Weights of a small transformer language model.
Size: 16 layers, MLP 640 SwiGLU.
Training: a variant of Adam for these matrices, 650M tokens, 4959 steps.
Each number is 128 + 32 x the weight over its row's rms, rounded and kept within 0 to 255. Layers, rows and columns count from 0. Numbers have three digits each. The size before them is the row's rms in percent of the matrix's.

# layer 4 MLP up, 640x320, rms 0.0531, rows 199-228, columns 0-159
100:158128162135098104082143124080106125092120121146115096143103104161131127127150133159152135138106088156179139162139164092067165133119143112111115115126115145144191198108120098069102091057132105150153082106121120149104127142087040151091123111112175060093099136163117159094141120102142070132154097233127137132115102102104172136167148110116145097092093204129149104205227148093142158120162086162156109152088066129103089168125113149146119136179109134183111113063108145075099122124132133
116:114127082161113106150084137178121143083101118094090129104137130165122130100143185123087193103130045175203126163101137132097102127145196125119091098054111157183109120171123151209116154096131230202142119183141187113126117130211104100101155068150118085079164117153129123098107159163099107147130126075097129139151114091103089167106118100122114115105167170130133150100155149144132085163157050155117148069160168166123189111108077158093171088150105148152079079090142089077136206120113109
095:119169111138143130127056133145115142096188118180072097137126130140125167074091120197114133073140146181121160121106116126124147155128144134169144163177082162121148147173148119109086144201178119166116109175126111113125153137107194087129107068129147128068156106151125157097097111139102168082154107104131172103173121102102119130148176108112151199118144179217183086091171114187153079133188147145097143099062131148128166094106092095156135114098077190125119107098129136127148139147093132
106:087085108053134159145111181189143094130178148127119158129105128132098171140131130150112135181119152175092179139106115086127165175117132142093121134167180160108153129162134121162110106113145106099157106158036131118157118118111127157036072111124124128135131169116130110155119133129155137155125134115134116062129104139126143106104120140162089116090104112157118062140153114131165069168118168030127111096154132128131129071093112156090122120109157071139145051139156115136112090118190047
097:075168098118130128121187144115129130127113112154049141144185124168158115059082140090179148142157130067187145197147171183161108125094098149135089146098135163140147123148090161072160123065107135147101124179068120177110107132146140104101097126110080119170139122058080172137107106133064106143069108154169118167154162064147160167123127125090105078131108120153136138181086106154118175128150108076155163141194103109132138136119106060143137127198175126132129130120126175146159133132157066
104:139133191086136085137177107124108130101122123145161103089080082135095057149116139121104117074170053094169113128117132099095120135153161130104121038073089154161169164146132096122134118083151131128111130170099121080148078105160074156146124189057110178122108050167145089118131112107126116123069186123204130102101122116144170162139154106175125132102097153089166092169108110164122116098149145109127094060127121175087170152137197131096109103159096140100130112112159096166157160141129194
104:106098116148159114187161127135082115136093147115090199128202150071152122117144100054101190166169071169137119144134177132137079177096158133129094173157171086143096131143162195136055180102122196089115184124039151097042062193133156118173108106114096130173136120179101142132121160150085145124127136069126123160139190134128100132149094145149103133161156154114127105096099163170099170148151072113066083090153145056136128141104073154136124148107121071107152117122085172142108169144091117
100:178152217136082126114196121124103121162137144106148125126148117132155075134151097194129091124127124126147166183143162113121097102150062117132098090114039152085145118161173155131164153133124076102145141129114051168108145112151137145149175099109112130088112154130156166187177133101188110103135172103155144174122128129078092141122115144140143189148095113186061114141107153059092129096147135100149078124081125134060128187150140139155126105119186140143129149113133148137094105097145160
104:099078170099092160082160212129167130123105128145116130098131138082125102156154143094114128151105085110143118108137109157139090007118142113119172110161147080122148090100146107170087151126076145120152158123123124135101097111121066142174106166113171152142127109158146108167137098165085160180139076145148185155113149182133066087149072112100144131130133075121104138164148141125121146118145063128097170091126191123137083128208146151108087149147112112099092146195152161175146137148095186
099:131150097117112177114102132106100203123148158118150157098144145174118108124135103131117145115111141098101151171185083122146144189159080095165080106153112184122127139049121162142169129154091096123114139094090138143212214130116097166104157137122129145134133096139133148100145175102130143174140127140144074103146138071155172146115141164153109161151161104140146121114144219146151121174134116084154182103183089107180093126090127145103137128057168130156115134213087107122170103119135150
096:112106184192152183139167156091127148156147105160162141177135109079097120121154126130077126148114108130147081155131079095112120132103110133105157076065121140125100144148145122124082140136134113216136156147130142117096132160130119104178110095137091123100134162115190138149134167133078109151088186075140123080127171104166072143133096160114147078154162166117163122144099082089084170137060166110109098157137164142126160127131087135038159126104156095124179110063115178123156151130102155
094:163184131137099108078150115054096128100134100092117116120094113096108065150135080131182128117041132121155137133133088137122148151134066140160127065141148164108150190078116175088177091137089108098119103103156115144130133142138148111183101119086159079084148129167093151046150131081128115154183101228075139149119153149127083096116108144141105112161156145130095158068185109164157121137088123105139119118146173133185169144134133138115112129209123117105089124139194147122170162094167113
092:114156171123149121135167111141099152126155101103144149137163082123115114158145138133111146187175109102150173098153194149138168171120085150163129180076145171127144117096125137136115080111205139134136080093114149136192118144137119220166053197162139154134124080133080044125148113121168115135131156195111161133161154102121089111180168099155119154135122127075092102170143086127153133134118123128110184136119125165135087140124109154188071064147153166154126131150150119148090134110136110
106:107116145133162097115169120103124101076095094149174171107168138141172143056132118168131124115155125138081091219092253136109143078099155127110166088092159091145125131128134102105105140075104127164157154196144170065103105107143117083205116128142134186131107189132130160157146202113134041146084115162162143142137121132124191156085136098121097119134128123125142150120118125102163109121120108098114116152217134157072149119119136093192128118136105151095134080132134120091100100121165147
108:168170147096084153137133117119104138126125151143131144134134128135214138122101136152088132146113147106112133141107148124191127143173142064118096127103177103089163093120136112110079072117134176139127134128131181101135100125120089121061092109201138120181156056122164112131162068164218104129102158066148095122126108160153156147086104109166072145135096144122133210170072122093099113125123127161188089186094119134120150120106110138108118192148131148154166146168101142124115119182106117
104:168116114085136119140087078119144164139085122112144164159128151149180136123159123132100120167140125118120134120191080117229156163098142149121151088172182144128072098111118118103112146154133145150096178147124138169163174112114104113093139151105114150106092115136130108143141104086105149077123170169153097074152157102175107134167122105139166073188137106100142118074092188090112125144139116142152176097155114114112215189122092150147108139120209082158115158090107135159147188124178109
098:081137155119148102104123092156057133069122104153110130108158127143138115167162132151116155168120169168123038158071110061103095127128150162078134114083087121119071119092147104129157144135142117160145086100102209195160121125054120115128131181114126155170109139110161121074141116101140099123133105138119090165109097123134142099072158184142135095139127113081105112074105139184164149113086181048200127116062135175164121093089114112146120115145099173124152082142167187097134150130169106
100:153139116109128146125119123119164086143156140129137124147145138178178115142183088109173199147124182031153203029176086139176098169147185112113166105171077135191153150149159115155115126110119089134139128210138154122163151126162109135131131142103121116182176129165211145221141098178132102132111124166102153151126202103104133142136106194122167071098097146115142150195139150106151120199091174136129180112082132129122139102140113136159145220123128128160094105100100162134111116115072103
106:156141167163112096131109123161091139142150147141145126173126158103140089121122098134164113080132141119138144111086109125076104120124100212160080166094100188168092071128076109102082164133100140104156098084110138129139121164159137151130141122068123158119119115164157125112143034100139117097118069111142155079133099136160143084085101104180156088110128188126078087164131077105085115148113068119153126181119163170127130105165175199090099141150166151112082154152128117182137167130103115
099:100062117147108181162170082181087140117138121155187140096079183150087181093132124067092149118142114084150124075097117127152157152150200151194128114109134110146124134128137206107108134134123158150159076078153118158072092115153110136138187185068165111130092075070146068161144077080095063115050110144143089183085128200114124094142142078131172104123104184098147116174106199083144136124139125184143126132101123118143102098115145129175113151113143144124130113114141124166213194120136133
092:091147138127092112080121137151194164125139083099118131130109094179079178096129145162156106136154162094132134111122156148070145118208112098160129156136136197074141143121143139107142156167117148133117136131166050130163155134134178112104162101105144125103083151154126094085163144110132139128142111143135098153125113112135125110168115127164143158162162124088131188147141110095160152166145110152150142180095132131146179198150144097097094066106148060162092136171099129122182172115119153
104:170126144127036114117135107110115083146168199135131174153136148113105133105155149127166091168093155119096158065104151170151173169130087137098144193144153134166177102154126066098005160190089128121085126155084126080138160119160095121110058127166153086158085126155140102164084136139158127139145171150060115116087081087098136059110109169139095121117123154152131127136149136118140155177132048105132168170176082128080124134159103142144159149101147143147153119100041132104191121147176156
101:122147155172117109192133136081134117167146134081164158080189074158127106149138164129164190134126111121128197051165065094100162118154090128141175153179159169118084115118141146128107085107106176164058106113143096142175103186145176100109099143088116120146138179136061103093160096084152092165083162190153094110128107143154135156089155131115159201161142189107126113105133153095118108115105157158128182166180124140072146161149132120074144170156115112127213120069163152084086143112167149
107:118066173113128137118147121102079131096163133131166189101102094135085076106134144154123137130171089165150121061098145090120198120181110103140196125119158161148135087126142124161144141105154072117127104103171092156133144086127076127137111140158108148146146159130120142141143103112168140116197174103109128128102128124155152021206106093153139088149154141085093195136162110156123135076099165125154198098182108157143116118138143125139129102195080102082144147084145162179120047131174147
110:119182173117130104153148104120096132123141152124142144145162117126138185050089136124095136167115120175134125146117118128101136122126102133127103206077149189099173121132126122106043101100138160118143113138140171138135139148159036168095153111170099116130153083109135122106097116163143164068060123126104136165160154120122087158081109107113185161107105100134114059077203090164087127164111178148166088148144108138149153082123147188126061042170176156096139122143106199146113074103118153
090:167134177145121127129097144182099070121142113080098132116157131134170027096106178120173171138112135130191101125126170117119122144125092095135156011159124137115127059169111123125144142149143132135133169130198166136125133162075096112106072141118093164116193152116111180103099074179128133102144161138189142114129130132092150090157168138155139162111195082116083161131115124114074108127140147065179127094133148145126102192071154091200125125129091152126143104152128097121105091099154109
099:103152135153096151157123088114182096141098107147133088096154110158109088133134104102160120145092115137106141189131136149114143115135082133064142175129168116106090098093150113178148142098106105120193124110087115174083151134131132104158221113179146182153126139138107114095122173119111082105135162150163115120115187187166137144131096097079149087124081096089150191079146078114125139092126135111079130217165141138150099164169082127081142111142131182122109089116108169104079173101147152
094:070126092147149120122079161215097112115134153137126086108158151122132127100147156099132088149098168136141129138195145122053083097089173161136113138102101115129132119175083181080141095146178117162147156148140133175152075160162129129141139120133100129110129075121056110094164119117118112078132097134151142107112089107124090150125167094159042148109095130151124197115160075078121124125225106176071090110158146071148073161093111120128180120127147133089155101114103072126120125168118188
105:080114109113130137159084134131168120141151142068119095143073105157113100153128157121117145138117102126143172079166150105090120080207107185158120153121155139145136079168140198129130145096063180072168150112170160119111106122131102046083092127140132064108118120161179049137150120154122124133114068071154171137160134203136103147107129140088088082168108142115138144087113113167150173134137151163118119138183088179107100096107140136148108109180028163131172098087072167103140162118124148
095:155072136107143182130095176053081080127146128144119135101157135119110136136167112102152100164077172106098110191104118116123106184091113127103126140096117139130214127137152134167123078122112125071165113103101133090092082136182159129131135090145157122090122110144113117128080165130130134102094156193137089087134127122114148093128201126154121166129127113094109119199146095115109136116196157147122081115071088142119106120149119126234139132088116058119169163089121159160134200188112162
# layer 4 MLP down (transposed), 640x320, rms 0.0505, rows 199-227, columns 0-159
098:188148213180177133147107141127072101112142195150149098101155148123170103127145143114155147138098118118165153152167109062155131187162053107177122116176144060087084117094162143116092120134126184124045128182124143103101161146093142133138133128097124169119135114124166129046170134158149121111156103158108131117098120088159150142116136112101142076160107157148154084145116107127123094138182111121110100086109086096099127102114221169109141167128155122123202104134111145088152089169099161
129:092095095179115105162093181165086110071135136080066126045095138138176135119148136150088166118172060148188111144085164093135170186146161104154106118106104117170123154121120111158136136093134212144144130196114141127105087148180127108090100074154103078076138130162156109058094162158081102127133128104122132112118119106123090150071109161150171099112175137133133123126113126165150107135171045113153160104177122125081173122138097126140113114160079133134063054115118147098144128146112112
112:113161120116169057122091123126180134098119176160112156074092155139123137089125091169098084133126133137194131127076139102204072169107131146126141157132086125069154152139079107076117160104103116138141117106135066122118176129199169118103133139126138099126140148155149124186142106127111181129155097117066145107112115138117155082135108036137122127096085181112122175117132164108104131167150127116132148116145153119179097087153181116144187153129106109163154076182110143127080136147097156
107:087110123151131134130169125186123124144144135125090156154134130030146066098162134101144117150128112133137144150122190145124102132093138138107122106114134099115124139164103139080102080090115132094120148099067120157092103114082133154152128141165102127080145135151059135092110203131168135133122145090162105168175109079072167123139116088063086139117075136128160105114102145130093193090141102112163163147138091097142167150156081137120112070175140094115126184117147052098109098117139077
097:151065099171130153086071089121109122138133137163156102165148128120144179199116143170120126139118107196105115052117096142103163086134134133140169064091150096117146127134134112141149207170159097132137113154171122155103115139167116092136134105172165156047042205166152088136116129146147139132182126110129095104085107125163160133149163132186165151140179065118085116058153128103132107117129152117146123107060149135140048085177127143136190164055088146120126119181166083153101153156147209
106:170082161166156111118157089150118126101084157199192105143162092097096113164147129119133107110129134133135126103127049147138140180124091104092174126164067091155120194152065079155095112111132162140122123156156121159149087152138130162144108109138109171099184080157185090128187156118135167148170115145134098126110126126164143122130098081111166099106124148127195107179150178107092102081119093204114101101189155109173230178160085155087173154113125098151126156133122186125191080140149158
096:117028174128113152147097104129144126099082059182130140104136088139106049089108113149141163144143132148152179159127097136133124136103139096111144070039135140107160130154080132149198220141194116119162130146192100114182099114169080102106103141110193161143130196112119091097147135184152146129099115129135165121086080152164102124146171118130144143162141074057118132085175104133086118067110177161126165136134147092095129075121126095169161123137104187125139123151126117111177119181138081
101:161103166161131113110165123145139124137146100092138133132111136120125100162075104143135131124188137158162172117100147139127088149140111098170127094154084145096134132088147113084120135120146100095071120163131100177073129089107110126162174191178155102083101153080109145113104199140158109097149143156186167131106098107120158151142137089058146136132098101192103129099101153115115110072133131114170103139130152099068061179111185121145107110121081166098147114125151101196098089120120106
082:121198040116159085124169083117124129153146131133191086159086177175147207130126063103168125133158149205138150140124139138084134188130129176096168171058134172134130102126115140139133124128157172135128161197161194129184129168143114130134174099143095103076155088112080136101145166127083134084145136123067130145122086081080118122126154134139136151150106129126173114063117066123133116121119116139128083118116113110151098096157122163155106111088135135156097166069162089106099114088135101
093:130172127099120135125160163143189084145150153114144148157148106098107152114138153175096151114198144118155150138162195130146100070101153132073112124052081120128102120210124146127090083146154121115130142154137066116101089145211129158114059111155152123136134150152131108146149082156127174063116161166127145144173129133113091158150105082076123094137143140101136145191106113149089107088136126132176095169071126130079167120167116105146140154246135119104109120126155141170130126157153118
101:143121162254091148139134146155132126147146132159161113120119093088113156135112083094111116174153098133123106103144124148133085161075136118151205072104109120163137091145094153104087166175148125151131172134167105168102167148171145054179136074116067128071093172171188172159113129131133134118206143100106157099127158155175118152079084141093136087152128117137134143132059101078100147116066213143126114128109109098163121159086102142037108103136164115198161093156113129122195160105097135
089:128151162110173115121141050103157211162147112118177113089116065120117188103156088168119066117223138137086123167176167085120085148094109116045119103145108166144144111148191122071096188110067152127138117108066089114092125125137085136083206101121162103113154073130122147140069141103133097091132106123152095167135166116141164138105084136092120126126082183193150135151162112111136164176129143162115075107138124180145064119098081095134113119188116091174130138105079170120130116109179066
096:125096124147098109103075156127182119095077166108112099119084151113155165119106087120181140080123122145106077138123080093130109115135129108086117092151137137129119165125136142116082186119069135128102166136133118146061183146136086021119195069100126108115165165140131178078110105163075163155149109037173065120090085122122122141097100135120177103156159152161129164121135162163114112108129118122142086123130103043112171119121152109109133173155068107114110113129165125144134070144140121
104:113140157153122134110183136144158144139128144200189130116079109177174176095087070105161109103118079146143134171162184127123131115157208159139144113162103160125130142142147117137122185129079172173114168122150108146115113087080176075098091131125184145166119153125086123172110169165095125138118173113097123103117127155112163109148156117118089124079115149123092112122139141140133131088156136147058170125135130170138120109106149134131110177160069153154192141097086091111150099070152140
109:147124146150075159134144147128121163136143098151083110139152125105139111095110184130072145131126133103139105154118119060137104154147063079099082081103154176129136123155133120162171107116123132128089162114178156178123172148145145081077074119168143154098149063165140114152137152125158126143136122103162087116131101123165177101126138151188165110112160151151203125110140124110161074139122115131183135199130121174127075093106176135085132140119146163136076082199171081166116098121040109
106:132188097113095103122154148155100127143190156113173091122126165151117132127097130109107075125118121093147130132119116094172118163112088130170162096173216136178040073114107123093105119156173128121140148101069145150099154091131107116173162132172127113103055155154213115127120110093128159065145092141109206162147119181140103186114119183104152122146148064110108162157104099116109150132144131147138110171105132083143135137157114145161152109166104151107181117133124123159099206108141146
094:157089085145151094130143109099153126145184157139152148130147137099111092092076080097137104122144132157090112093057099164130165140158142158094142115126157185098127089161097125086163103125183082113165124102135098125110123108122123116132171140132172147076096175141115118135126140132126079139104091167080054136160104104154152095129105138060144143125122126114138072146171143159156142138155093158169135142151190167073114057070129117124157077089092139140147165132138088195137215141155153
089:133119110220090117122094092133074126119107149112111107134134127108206115127084122134125142069140109128220112198102194154148124103144143167181105138170127156152121121105136157144165171127111096128135085127109123158160150107129138095139117129106109166094143141083151080185174129106138182129147171178140078144108090056125175114124093090140078147138141096173135086113104096159064115180110118111139107140172127170137139115142185054109173153107197162123110169054113116133138092127163138
107:102138101137106093187111118104096140130120183153159159134122094147147134121060093152179150120076098155131134161101129108078118125109117139139106104108151136140133114158117127090083118114057065104117088120111147090111173143172141149252153135126088175124165060137116113117155139072133136118148144128122130105137153123154056141118076101117128078105110148107054099134109116109087110122062164145104042140157162178071164108154081212168115103158202167056087165102132090157072127083164098
096:145132122102134104103131190080134127118146114105156103105139094144136100121138181126146109154092203127169175162170095141140159145103127139124129133100125079118107111158095131120125091199147125118153079127096113136153156088095158101100103152146109137137120101098120166114150125175082217124192081056108193119164131142160087179155095181124107144134073074098044153133116107175087091193138119132053199080114102072099121125135094112082166114102126154140214122163118160096052207129131169
095:129176101110123106073046109182152175117135158128122089123140106182097170095082085177148096125208128126174169117113157116123113168168137112128133148181148135179164098137094081097075119140149124150157128114104112182111102152148134142166136086112072072118126139110109116090142138131125159087125186136134128096175102120087174166173099127189140142099154128080075128082160131093107136205128174170130160125082091158149135170109144139131143139117126159187135086158161137122174146142077149
110:126161138134104140111139090127082092119140156122125101148123190084099064089139116156143119111068105140092160085103119154188152163097131140133159124190142114108179113148119103068054138159119138103087111131136152114134150159120084111103103140170145089128100111118077129189086176163165087145096148126084115099067084081073157055127118190128141157097128163136161109157144109103131133156126053116107156169154097132067125113135074172143187181097163179127227104111070107122194163126179145
097:142152099165167082079084192192124124134041119172143112078127139149193160099146115189189100086101131157158137182178132151173092132077115126168067108110102112196142119123116168094148110163130068148113094189136090205076106121111100147089202123083106107120124160136121104177117116205108112066132097132153149086074128150088200150139154141149134140085122150134132163175106157115090119144181104106157095147093148134147087100099077098093122164095138106177105110164138144165149142067127094
118:113096153119089160113180129104090120114187113118164189134147068127107057084138145119134185146176140129146137034101122067112166097137116094118156133146157175120111100130146118183148181108152125117136125059175113161185118091124100126116123166157063155158120135130146144135140076126184175119164143115142136148120155109120175072216129124132148073165139113105115164124185120117095117080076146113158150118213109121154125118124097166167114074244059085100146152087114117185156055117142137
104:126149144157154105102143123156154138093150117092113134101171168079144054083116149158108169175195182164122116127098143132122130105151127157163119248132162164104141100131172137141147164160105130105111071120104112197109158127170097180126168077194117192136121129083129129120155129079196107147124120150065086139180136157125136152059078054118153112105134134104190151142197138120094153135126155127104184174178100130225133141164108084127122107095116135133159097051114137150141091088106131
088:176089166153074108153134132169087072154152070140096154139173104111100072136086134180178152126051101118204079095069109094151149092115149143186158090090141144152189105152151097135124158141145117124118101127168151115127158129119069068116108143118194176137120080131156127173078103070121170138121126140123125103138107129120133078116146126077141077099175113166110187177146076198148130086098070086139104141178091140100135148121147086178084140152183164153124130102111179094137161111137147
102:159099118173169090157130121128059161068093146157134139123073158085103165135133163156144151097134067093109057131196110140169082100091161085134085042140139127118157114184131152068101185103116079140123096159149148121174121165183137143101153096093118041121114115135133156131152101134176148108102074115161076180068119102172131119129107138194100134131161126160115142129098121174094117106121079158075130093107203109113119150126139132169129130107099079169146154158093081096068080160091139
084:098108118176118148105062129136113142125113156157152036120168173136164098110162071125162079094107124109138079148093140104094091092112149103154128166139112080122108129096095119060165083142156106166153121159158152166132127162149169093126163191096091163088112095123069126115238158143149108109124147098103142121111098156131098152126126192094070140171110100146170181120078051122065149073195125157125134133188122118131085167125110128127149152125129142100181133129152102139150101178123122
102:110185076061132111132167159115153099107125096108123136122100089167067112177082129140117144131176123121106141079108175197088144078168159155123120117085083150118150119159131171119103165163139163140161165126112155085113116165155166081223152107112127089134174108150106122197168124116135151102103076149123176135153144169142117098073164104109152057134163114135129132120221138124168139181148150151152133108196124154151126143110127109128075135120104172102121092125082139125112172141162193
# layer 4 MLP gate, 640x320, rms 0.0563, rows 200-228, columns 0-159
131:095165129068144155165131111124196132157154105157141123197131149163088177125236107128098115140138139161109147146183113206085115022153128157094143113084181162092127126177158111138109139153134123140107135128090206066178150160145083160128144081105160130135142128157121126167122148136138164156116089075085140163155108127138081128131054087135100105063069161041134143134168116120177091102067170177103080173112129163176155058154139172111133137154136143112090157123156102154143148148107101
129:083130088083147178143130111138127121139135053126149096156158112094114078145123163098104143100119134122097119130188149116173139129135154086112112119131191134132129129069150088126158113121127137160076138138117162101107087116139077139190152154135201118123114038145130145108053153164159122138076154145120106092133114117180110076112064172140107130117105134139154078166155102140142105132126102142113110124047142149135120090108095137122095137102158134132106158085162043085138115143154075
095:120132169183136056154157089121075167144049093148070147154193139091124072092108116080102163137165070166113131114165219142045120113144110164107146118096172139157126138122111165134140148041093094133089141137106147142132083130093173162169122146151077138090117145131131129111113178154126117160138094132145125098101182031117114129117121149129126136141065151133148148088088134113111151160153085155127107171087128161155138159123064132105053115128127103147108145116118125091146136106153112
105:134087159103143097117172067126125057093139118073104156116134053133109148092082162169097147144150179154147120133090092176164141165114120106109099145138080158051135142177187095122134155114112092118141151153109116140128160110147123193087075142116139165090125128173117122126122135160118074151160155079142115117170134117199138055167125116158065125100131125131081100177094098110148165144164108072112149152136105145103124081141106121123112115113174113200111146194169087105119159140109118
112:153154160147115122125174085100120103119122096137099097114095107121118130110152139137075137127137136118152123159143089143132167119102151167137117117066095182075141117098109135153127108188183093124094140116165186121222180071135086146163117135119172092144117132103164141102168066159129121127090092141083124148111118137086151111104103155142132135108091126111191125130142101179255166128084151149121127119101109145168101107142125154193138157131166125165091100091143116132117152143036132
103:110107176123165182083150091147147116083122074120105141123147089087206120112065136143114195158153133131134133126107144113144172101096154109086168078075164116137136102087125174120142223064182108162133153133158103113155107149181124127131091128150200168148154146137078157140128145171141125089100138128126152138115128153173112064101146117128153119124158122068108079126123116130101125097027175158118193099100143061107137089180077150167147068178124077139098091123142103110135091133137089
100:142144123172093133118143106120137073175146163168144087100187103107129081129155150115135121108119098095125126165169142141134171093158072110081082114080135134112158120186118121164191166174049116115107116132077109093163139149101090152155136076128127151141168130170132167140119093095140148149072139084095147126162149142105086096158150162222117151090131122105101127175189137117158146145116112069126082102122152177101178144159117154158123114109188055175088170147136111143135105143124128
092:130199012100158061167162098147144174136166108131165091141108129175087183148085057107132114127179166189124148145085186129076159155135159135119143097059152156139100120113092151154106122080159162151110105170170144129174153180154111111159178135140117130113137106096078184126107177092100102080123075104106126155107135056092115160111154106146129123122104144114174114068097072104115100152107098140113065156114124122126091126155165128167115067085159128145053142104201103131064144095187132
103:065180155116120119153125075161152121177095131150064107158145052110164145161139172152112086146108151139146092115160074160146087115155141077138133076093157128098113146109173088121111150112130094092123101070165089123136061121162130141080107077189106098082180097177110044125112104111156126150123028118113100143154135103175093112120081079058062127102095070119099145125134129116138153110125111141165118200158082118123152089125160126171074108136110176126151159141118200105072160158137143
111:127165136125140149148128094142173116210131133148072136152158154105137134181116114121132098203069121157126137127148139123095097089080129084158156149128106146123127204124111056090157109076143142086096183160143102133101091089172083120118183104119097061101097088165180198129081129128123162169133142103142162154178193144109154193152110095087124091086157118171119114130156060115129135157155191153147067170170110099119154171144141139168109130168125131096132152103093134150132138152103132
085:167050141144073152120124172171089024119101164105091213127187198155171070092087188090110192156100096095148179129118116145175173107167130151119138100105183094122200160131099152121145119146194113115103090133177143118141136101140161125168088131143134125186091152177144140156169084130161169118132144115116132104138129091110169081119140144145163115146189131080132130165067129141049133070120070083166144184119111122156153155144151167116108151065119109106090113152140142135137133138164200
097:194143125118120149106130105184099122065120118127176146099064096131172118130142172132114160120161094124118099117084075068138139128163106124143129106133135157126146106135178168144080165189094071162116077128130109150188147184125153162156086136107123183086093156138141132061195120113067111129152094164124167038142141093089161098082219179116119168157140143101111153155128088127150111065156090083145168179041156148107143180133134146084087209138138168143123133148146074103153187113060179
104:073170103064053168119155149137145101159142142131074124080154084130102100114158141123107159111082093109050159145205131140110095130135072108090144134097195125098079136091099156121189117089123189121123119130051148079165107079164149125044163143138147103093143116150123164072101095158118134147116127109098115137156236142167130126157144052114140096182176122107184095133165123101147117126108103137109146142146141117102123167114120199109126147132155175105078167124114171058123138158144130
114:102162126073120112117163104132161077133166132146116092154137168151114171118123130115155110103180148175107184159125156174145124054159091164148114112065168162135165134103093129130176100174117201077119144170125092186185087084145167141092145127104110081113128144116102122139101062166179195164115154117145147069145154134112167145126152135084099134110170101113176137183149109128116083121131148135156112178099150059147140119144143132161130155165090144147086084165062120151158171125105071
102:151166181145132094137139116123133045140073156138122124174152184149086139136117158086142150123117130133209115134102190177143150093157113113152160110075099188121147083160108058131131093098107189119142124153110129097109192109135174201029122123103122090099144095143162203111102087134138119140137048129140135092172157169096147143207125102123166130122104204127129070137155117114111108103117173142155122161114078154168121156098196110111087106119156133100100155122121143108154127143120136
097:106170141075083145140149079127154119103133088119080133132206135125140133146153119135071133158141118117169152123147139094171137171126171055109103136137073129175139136207126120129125163177112133156161130181136164146103095168139087159092095090089129166127177137142109108125130124195127101166229115131132117112144166125128133213111121140176139168101118134127082148092136117130119095118150155109089124114144099156173148171133119091130123179087153154167112166117061100096151079117120095
098:129113115144121140133120112130086120070117177123108121160134136138193079118118105144152172086087153157182131147107157126123099127187160204131115111165085172213162109143106096131167125112075126110134130205162150162153185141177128092177100153093114155136156095137183089152124132131182138156132135138074130110061097057108154097150103143111114131126115123183142149128134117172130116204147142087140081119114150135095120127176199084181152179133160159151154136075074123106147139124130119
097:095095150085115145107180156142130108145205108110191141158145162100111101103152096107128150097167122105171131038147093160137169059113097177159096155132048179094068125109138156139162129141110148170113115161110143142151158068092135138123147149061108151139138186135193175158095146153136089148161146149110191095081117122109205123077161143155104125159144139156157121136129166106083149122143095049167154158147167109144056159126153125065171145139098067123149094108114168124116155116083160
096:124132152179115137101191107144123108137110144136120131096117189127164108092114080118070128109177107107133197147169122145143084082150197062172157138160130117149149061108117102098177108149130166107122161165142118141132167083107153119136126140095138155136148141136116145156133136067158095113090179151111098101117170098122171166104137099011155128154077124170156143129122156163106103111165135095138111118074147137088075138165188127209109113125101092202111156135123113144116087076108069
091:072088169139082210147184158117139100161118077136110189123167152072147113114178162090136134178105162092084067144118158162084135106160044124114108141058130187066114164113129180171167120155104145147085139120163096087182143085128136121136167132133168140149115121144163118111131147122136134196154138132128121167124133148143117099104168145128102097179127116116164139174120137119154131086132130111134086138111161121141163127160134120123100111119125070089136216135088128143105147127156096
103:108132123107149095156095188040157125194177171165141153155142093088082219134166160076162119129119082139185175136161154165156146124118133144114100126110127173138145120136103099175089139134055177162160168149091097072111123111174131172129127091026195132166132145129151084142110204087141140171157155142105120171136120152143127126136116141102153083118113121167127167124166132109138175184132144129181164147149122092154129151106151099087126158096156080119141150130152173139171141129158127
091:083131160079095142168168058092123123125168130087120113173121104114086095151128135110054165164154169088088125102081117104084184138172130086137173115176134081073144125135196155119085146113095136085126173097119124060194117115122129154143103109162098166111122102157155153054180140074133120149148121134105102119155172153172046107136127120095111120199145139087120082095112131165137119104068109169140136151149128152124175126186161153152103109119118158067120141166089154112119096118139163
114:115146112129131105159167121140159143136155093124090113164149093080136087110165099084097139137125213100106088073182129141110112136118139119125083116134177127090136174152095123150102175112112139104109136183092181103127084110111149160121117215084082132102144142101173165140114155179079132228117103105171164191165187125113090164104161140115149136103136114092117126156069158109148158160077163058044156112085157134161121156096145113094155142089156116104124149159102147182142120162075097
107:099147120149232120125079185082157134147120141153112114088115180107142121139124115154119187132160166151083119065137149133121083039130159178136167132075139099159211163171184124138187142147053104129112161102103096134120099110166165153170113103141129128111107185119093099197075128097117155137127137121100125127091130140089114104149159069095148091137137100136120174153108096145102073120143119161134122139108141109121078060162087065148143070134036131157167149139068091169165104148129082
091:093186142143183116138113105091128130148145210109103144103129196132152182137157166093133178140197099164122139112161171136165097172107074080089147111149080096085076101106130102112140151110138135093105137138121137167109119143112152172122114127130075112121113186150108147112115136226133131101161120105177164112102157125155131147173142139200110167138118112131154121066093124108138133147090148081149149074078166106151101133080108113106136147169122103117179097142148105154154091116097068
099:182127107121106064085121110119154125127133074112166140129093099133128096120127129128095110152150113086197112099142031113118137185123086102095100118164173156062128187100149067171116156179123105195138147100146121134143063096116085160082140134136134185115108121141141128103158150162170090202200123102124093170105126121117105111135147211117152127212115146085093130126105151078111124116075134119100116101141166147212191138135140135103190138102162074225111174181150164143161127110123091
089:061119134136188088134174117125154104135118145146137164115143136116091134128115174130105126165157166155164089132191099167106108147105173111105120217068089158115141080173105164122106144170155148128143169131114104110112073117138121137143079051143131152124127081107119138122073134119000123140119100129149149141118153063184140137116191111131062133079083114141074111134122108136158174135179085123148059085103116044189099139118155146117156127127142095054119125157074134124095135198129161
114:127081112080143097100152063111138166119050116154145129147132074142113131128145132157120123125182117096139106134111089142166141099124212153137032133137130099095134140102115186124075167186148134183101161130122127128140155173090172112158177141118076131137121142109140129135129180135125165110126150115117150168155069137126124044122107077166117139103148119108157101149137170140177099155119102124129141082116195091224148200144128112071152160094145104105146106161134131168133142167095166
096:177144168173144160116079094133117107116123155144178160104126086157126169158093159096117171096154107089081101185118121100154135158101058122173146133114153191108152186138150134053085139120165140166148102088122127173127140132101109115084125124132114142109125132100097146097135128137169101115159161129096091124064091084183130134138130086095147126177175120114097093153101149134165162057124111159140094115143080136122144148094113191199083139081164050152134123188122184110141096137135096